Weights of a small GPT-style language model, trained from scratch on English Wikipedia: width 64, vocabulary 1830.
Each number is 128 + 32 x the weight over its row's rms, rounded and kept within 0 to 255. Layers, rows and columns count from 0. Numbers have three digits each. The size before them is the row's rms in percent of the matrix's.

# layer 20 attention output (transposed), 64x64, rms 0.185, rows 14-31, columns 0-63
093:105135124087103106131140168131109125132164060127138105119128136130077094175146129152081068181146166142150082136039121125111080111100155154108151126063154168142092114110135156176136193178156122
089:111122132144082102082103178128126116125120063087111125088148150161072099085165105122080175170156177157156112114126139095126128156082160149127167119083172158149100112083097137048078131146126169
097:127124127134126068090111095148052149105161158135113111184094131129125137141156141133091142128206136188102158080113084137126179119130161115128151083141200177137134114129111157182170136079134069
108:126148101168151109115165166102087106159196097097104158134066115163170105103047130095106083095089182143166146128142125151101064172123147123129138127111105139118099147089082154153191140107099101
090:080139159121143113140136096146152160155124150076103133127082138139136134158150190147090148130212150127087076109133076114151195136123155109146087106111182117168145108119215112060108156152128115
091:109055117130108203148132148150181188158077162096153164085162102142194128102140111127105108127136139086095113144108115088089123127161086164157091130121126105150172131159157141059080135095124163
100:120169138099137092128163116117095156168170190087118097140066112154128125141113167060061128073133162142147117124126094117137145134134134112143136109156159165155104124113097140211203136105073076
092:119171137149156096116156179192085144058125143135136134109166112071177170112127167130070163141149117118133115112100040115130133127122140159131099157098175104141105179065147120075082144134156120
103:130128091117155126154139132124104138167126171142154113066132135145032168155109112105101118108065104104126074123050118117098110120149119124181137121161103129125141186062145130214169143148109120
096:129166116136134113148164088123139152138098169165130139166067112125238171154072136122137122074184089119151110085137087132095151160101194124162091116120168130152098147125141099113160148135089087
097:125148113063127126132163083102155158163130154107139086138062095170124099133092175082084105118169171117135104115104112129118166140087185114174146072194140160123107136138147112176177137090066140
106:150097144158145181160132119111162158147091110166177127144123137090255169119143100114144179080085077152101103085120148105111106129102146139136133138066102133131106146135127082109110116105123106
068:086093144084119141137143142084146159171153060085110127148093140132110070103155118085153075107153106094068124133114141096142132127136167117153121040146050109138158120120167172133175111144099170
082:103116116147156113169198145189097145138125135107124126105138088112248134145121171112091118113146099088143103114108087105113136146181149179148119146086138102154159144148143137044111120072150123
085:091114151125107165102097155162132134115155130118129130151109078097140156115128115128147180137122046165121108127145164111124070163100145078073125068091117134130100137189176093234094111105142123
093:106139110144084113124127181140132127137122100130092114144131124137057147115042146135101105112150122140168106158082174147119063152099192096125142077095142109132073164102095060184125151123069111
113:110132139100158090108144112090187119157082136127167128085093157140175136132076104098081107118102196110152068135096148081081123136087159171162157129162105142098129121070090145117156147184087171
075:106106177115098174096131138149145112124160151108161148128102144157226137121147157105152184118067051114073089130121164107135068136140154148142119145100093134149135147148102106171173084096155078
# layer 20 attention value, 64x64, rms 0.191, rows 15-32, columns 0-63
108:115125106129160105210123134172133155113115143124128138169111147072146152123148099073146080157153109155210143132123133169126129098088030105135163095169156085120191110142137149125111144144185114
102:144100201109106153047131123116150073120163083138170137121096111094121109175089151138117167100106206125137097158124110116166121094147163152131059128145169165156108175105162154129136163134166169
100:106154135118149077167127133198151105124118165165080100054141143071134166080081116108107115119081076092124080135159140134173117096149132140126129112094035115115147107099128125147115068153098146
079:124091111143080173120141131116096128134120091109124181204111135180133150167122110161147106125190142118175132154115137131028115093182139104146114103175163135124093189153146203110143114102133126
122:135113095133152099189113130114153121105109153119082152116130156152142139111125071112180110116148021127176158122102130197087115159087090100124176106091107113091171075169141126128071108128120093
104:113088156114149045115131123139165051111182104162160149113118130080123179147061132079105091105089116091116080128126133129189102141117128123134065130117100138154145161094177104154126141137164184
102:107096061139041163181096135160080132117130107139150170195141129128136177156171105144146126124107178172182123126115130119076103119142138044117156110160118125120101129152110101129145186123094095
129:158161165144131129124152114088210133112125119103145113146119121158121122053099200154096066037196130134122118127134130126068152157173175127125128147139166157147099114100092109122165094143106149
089:107106134109112154146114123125140065113148096102073183160161158179114120072099122125133079137118114106171184185095124189080102136164139090138157115191110088072147073095135155142088122129094134
095:116106140119182056154132146109125025118185079165121123109118137080125157145159101111184127082102072100162100163107117125155121117186097137129146134122119144123167164110153175153106068151133149
104:099127150126113144138133117153179088103137153119030181167126141168126100102080122131091087123166105122123191162119140186137103169125088122130177106173127084094142040108133175131119155142124108
123:137170182141069138073160142134169142126118126117109036088139113109115129119144119166088148147096123158113113121131124060111165158186130133094103113061142173124054111104116098130147087130069142
093:127118164140054161118114123119213182095144207095104183161113138169119136117062118136121107098143097151169148130145146197108100196101088121117116135102121124126124060129133120134142166128141106
108:114070129123165162148119137155066094160125108118035132119156159135116085080180085102122150177133129113096160121073122159125100077149160140137175133179121126043105110140137127127098118081102117
123:129102134129168074164126119145105098082147114135198179102104149046151147121134116063151162123082071073112125121129128166152113140079089148151122167137119121129219119150165139132121117127186119
093:129182135138121118244165110126210103075175115132115141184120106159137152151101163096069102083133144135202128165171159152126140124121118111117158139154129123150148127078132151132162124159141115
110:133172161132146160114100131131152078141130109123039098151142134177113085081134099139094087099152123129151197126100123147067108192160129122128185120145132109051110084135126111134127132137050152
098:118056133118113098148138119130124139148141118056108114136154103174144076177098165132062091122133142104145173121168133227124083129144117148131092133169173146100159158142177117106144130102199146
# layer 20 attention query, 64x64, rms 0.178, rows 32-63, columns 0-63
107:123073111131131140147135122109089072206122151153179169061143140097140113137123177173108135099131093126096150162104118158131093129227179128114129129130183156133164123121179171126133179145098147
095:192067110089121101134090143136134187112116174142154159100121198108089155132185088093121137097103137122078127166115122125111089124102094219133111123122139091152094141168151098107104159081162154
134:086109135126137118144166085113118064123081136123104111163098079131188119130085216154133100183156113108129122120117170108137150125140127067174127081122089116052081168135094137122130081152091106
096:126136141116108181165080132132136119125100186080100148131155211161056113102180152107111135145122217108134184173134112200145117156171149127121109097159145093145186114127128142149117127113121138
079:136161161123104158088099123112126154110124110116081093143189167185151127158127081124156142095172141165119140111151121136092207067118204136074086132190133089188121110101105145130095106110120148
082:166095059133174153150114127160180101182107177154164152038149108132132122094155159178101097093100112173105117158088110124087111121186084117146182128105140161111148138093151120151148113138119170
124:126102154102061135118135144089136103073145066120106106178170077156181170130107138115144141130132096104157130118148143085138216123073148109150072134084064152093099148117091126128138143141089083
152:058133126177164130149151041126121082154118095123087158154123073148183099121156138104119102177181140097142107151120196113141154124118120087174138070126097076070117106128113173130132137097129118
104:106125133112124094155120117107108105113153160059045168136150127114111125092200176149134089185192149105113177128098138125191154066150117087156173091138124152095169142086121117150125126138095118
119:109116176174084133095120106121139172102114109157124165115124138162098151167197131114104165118094172124072103142118152143091136131138146060136116126112110113190186150117098237124141113083104095
104:138118136114116143088186125122173157184105109129172142139170133200138134177127146151120106002141099165126080184138137113114184117134122127098122103173124108164147076120130153094099156137120114
096:131102136125074129138099153089156108106104093144183121151080142137128153188103112095125165115091116118124138111171136159137146107083108183114056164081094111153087193164130126152170189139202132
106:149183104118144121094125125114105082141157191116180133121210116085158151116132142088132073077085102177142114113179131135109143096134135176122145180155108145096197112126120116175135192170117137
100:019108091094174059125130137122040122159139085093135153118174151188109189085107163122141140137121140178148144128120102133129120097119167112112155126108116106113108115116131138194117100147134092
096:078105102112094165138114116106108149150164107112152168124111181200065152132142198080080118116124166100123147136104127158057082166087127112101093125144111105155150099150136154188173141097171134
117:151173159120111167111129122103117212151161105146193145124166114145122121137149071068130085114153066111161116124094100107060117163072103183141108182075127096147100086130137138146117159118140151
097:097156153123153120121073135137092136152134148135039124146174113141109144058157138164164100162170104185157158144119079093057151129192092074125150114146147120093095090087136116130132126135084094
085:178130194135114149141170116127207102171074135167139089100149100146196059126108142169128165105150110107123102148122168135141147125163105093168126112141134142161086158107096144037147120139147100
114:057092151116092144095141121195109157089133148149159135099178187135125124127120171107076179147123178116121111126152145204109081109097139175133111137151127084091067176116112137160088154152125094
090:114134100156187099098148101181123111141130109098096158144088134077091110127162133157129077185139162144102108163055113168119073117114134095157176090161160079120132110082162121144090096132148199
112:152146160100153066099085128086095155121146108160153070105176081130128123183157137168194093102108068124074100110112115103153117063167137110158112155128109182092112151144150158158108169154123104
110:121176167123142140091117134159116161122142191172113069099190077108140104118138126136103108107148118171157121132142117144024116121201123127137155145190136154082103146109128086150152165190123147
095:141136065150181101153095114126114123138146089139151126164101095120128166162090069132170116133074082148192140127119113153100131150110105139064131138130149078074109075157201116130124116123208160
098:134103158107107190122132127115135197133145121156160125126085154132066098176162118121107139123170172094132105105094105159050053133065096163139052146137122125137076151154136139119112127128162172
104:092118131129156131093139122135099185135113035150146139110150149148099146137139034072102159154153141149142132150108103157073116134104131144126120164105135056135096084153149199147067138094141159
108:105063114068122103138129123171126148140110112168144122107104164184130149136102152188099184133180136091119126136101119154127085159135146125103099107125165122103055110189136133084065071105135062
108:135068095130123114114123144069196042134078052128117111135109134152141168180131103144085150073092090179067156114140139128113161127129168087132099123158108124162121159157096161090120154131129131
110:163152119191141138104110124112143128151126099139165106166101045116145101173083135175184091151065067140161090135115101091158168156115080078117095131077116131139123078089172158111132143149133132
113:094131066129178127103162128155087130168121157141128120084107137151125124144114207179115115041113156193120140128143125148065084162163158108094126103201147164157134091158127105144155086125128138
117:166115102102131164140186129108130148142140112095132128084044150123079073135115127156101127137148185076123147125066108104192075123070138137137087126126115139188117134137116108085126079108109198
121:118208140135091152174142153149131117138123108143138074124174076168123139075022182157129118148097138114165152141132112144177140136130124115116158158077128155086128100107110134110102115112051172
107:130099120087171072138151118103077160153189141098144151128109142100101107134141165160187091134213147100125105107069088080196105058128110139148142078141144144152154142124150096131099099157123112
# layer 20 attention key, 64x64, rms 0.176, rows 32-63, columns 0-63
100:103099080127117130173117148112076108186049137159173087175142142126099069075141121136076065176170154077154141155107154152119093141097148118147126179155129105115144103142113135104144156069123127
090:071127111131110175152196143161100161160142074143122212112110119151105133126137134176110129117184185129122151170121102142098122099150094129145093081105067113102176130148105132138191127193124089
160:148131109171131106148128139073151089097087085125134073216111097087117111117122139080144081165090118132174097117095170077134182174107162095132115120133121073121142141113127113189098113096126189
115:143149083103121108164135112070101106113116082072118073126148095148145119091150167133162084164134176145169121127074138108144157191139129035054086103131162099108175123159137125152149116108115125
088:141145145121087127115101119116120201196154133188140140163173173138128148120170096129177165157100105089143146151099129154147143105098066180162114194090144097127093147167069154170162153107111113
104:125111134132107126066147146145106187196148126153114242105162121102126173150116127173140139098163122081114124140186086173085107127149130098138115146133105123153107106139139115103146191183110076
075:093143168154179145185156106166125190157143100118097235115090114201103151139085154143123168074148123062123149134160121136128104135132119130181112102128107116107142127146167097078126116137120163
121:110122118190168121187148056141117109155128090128096141167094127133143165098147150079132085155120107126164114147121181098114167130081145084187155092106074061122137105107147099198098149142161122
101:086098186136126093190133140169115158215114140158124153160142125168124156151169137146098101128186144143148148199069115167119152097096136113175150121136118095115145115142176109192125161185144124
113:090093223150172162176142104134110116170120109127110101131066087158143141094174150152169155145177142171129077090073153120124163146119187117109135063123109153149126161102111096123093089135112123
105:150112107162137135132144128109149160174105130155088130059126145082123102118128152098137083049124115128080073130156158103149165097123123112135057042115107141161157128056112182118116122114120185
093:141147125088074138136110134066148122062135083100163131105135137139158108139105193131152181163109141060173100099142108115137127178167112089076119136143183169117137137137069150090141063085142122
105:166115118092109133145162138088146151152117127129119165081152160077154085127066103057119152111120094064157073089139167179135109108160091178105188092166152099162154139139116132190130151111157129
102:141166078105101124151115163174105106170124132152123147125164141108083161090095160152038121115133165149192171143097152118071088164138170106120146124155137106077135124157144094174061143139179154
102:125174109080127114169123121113094098152145107093128104097107149149123170089099197132128177183157147105143176094091126103126074192155160123092129082155129149122177118194143132143084059110134169
111:148171080111160163122127097083156143074142154104138085120116176123123162124082120071163196170055160072132097099147152110091127141166124155107116111115146103113168167116099180143112146165119190
095:138143111096120115129085177158105134157143226161108120116168125120056159152193089134127091119123159182129166165081118122077086103165138118098096120137109136115124093125165151166111191149127081
093:120080136188164121152153093140142167149132089128108131130109109149145121159193102117136094085144086131104064114160157120137190079104152132210135162072088147147113123047098137101162161132112126
110:112163133129122115121177052146130127134143099109115115089156145197129100095090195146099150193190171095187123092091157145142099165113144185150150118104129150094100091150086074149107118127141145
089:092131135164143146138128150148166096203114144093101142210100087119087117109124116102109113166078115095120198168086127127161134145113162147175113126104128067147110107104182093165061146155160152
109:162146196136096138133083145139156091155081146186160127131135147094115116185181052132106151050119155055134086093094151180115137123152103130127112118112147090116167148139126198127146146133126122
100:166129149119129085110136122137163174144201158121108096138148160107085082193153084115135124113114147093124063082083156198140068090122105193135108110109118179137135088092145121157150175121128112
103:171148081112114140101056137128160095068136129158124164112095131098111137126066129091148158151014086119142202149155134090123093152151135092100129135139135087122107108141126174144097096102159136
101:131175129107123155095120062101146102098121131070134081136113156176111122134143168136162185186116172068100149110104124160172087153148137156115066135155162165110144123192117141105119065127114187
098:127177071101151198126113091139162077076138150114101124125090156128116136099075153110141169159052178137164165122124150105102131183140171144119110092107146116096135124130119093142052134144185168
111:146158109126130102068115105156106115120100147177128103077155129176098161130137118187078113120142162177132173130171118065163127149096184117151068166097096161100107080194128126071124113145102148
106:100091129116098104166127172141132095116093125133128148097101071095153094151168143150143103079106126155082062111153150088176184153126101065110077101141136210144117169123124120085116107078152089
109:144127115162134139130027152131147092114130150156123120152133095069132119104153082057165111114046076131117100120156109110088142106167103089117134151107125093149124147080117223126140136110090125
111:158161103133126086104139139143108115226124149142089116142109123058084105111104113160079106069150113145082164078126139118138079116113124125121096105183083171192121088160160101104106096088121149
118:105130115139140139105131122134128110116083131041134108181113121145126146105122136146107138116121164127044171131137062176168121136131109143154067187172167160132145158174155130064159133149068184
113:113117097110108097097096179183077158092142137138128101123211116156140149084109051126109101089091131170119147122121102126122091100149090119104147146095127129090170116090155118124181174092045126
105:129130160150133149099128140119139129193056134145140137154172164108085143156141135133069113097155153070126189184098103185108117105113141143163088178171140085111161147158172160129109157176151186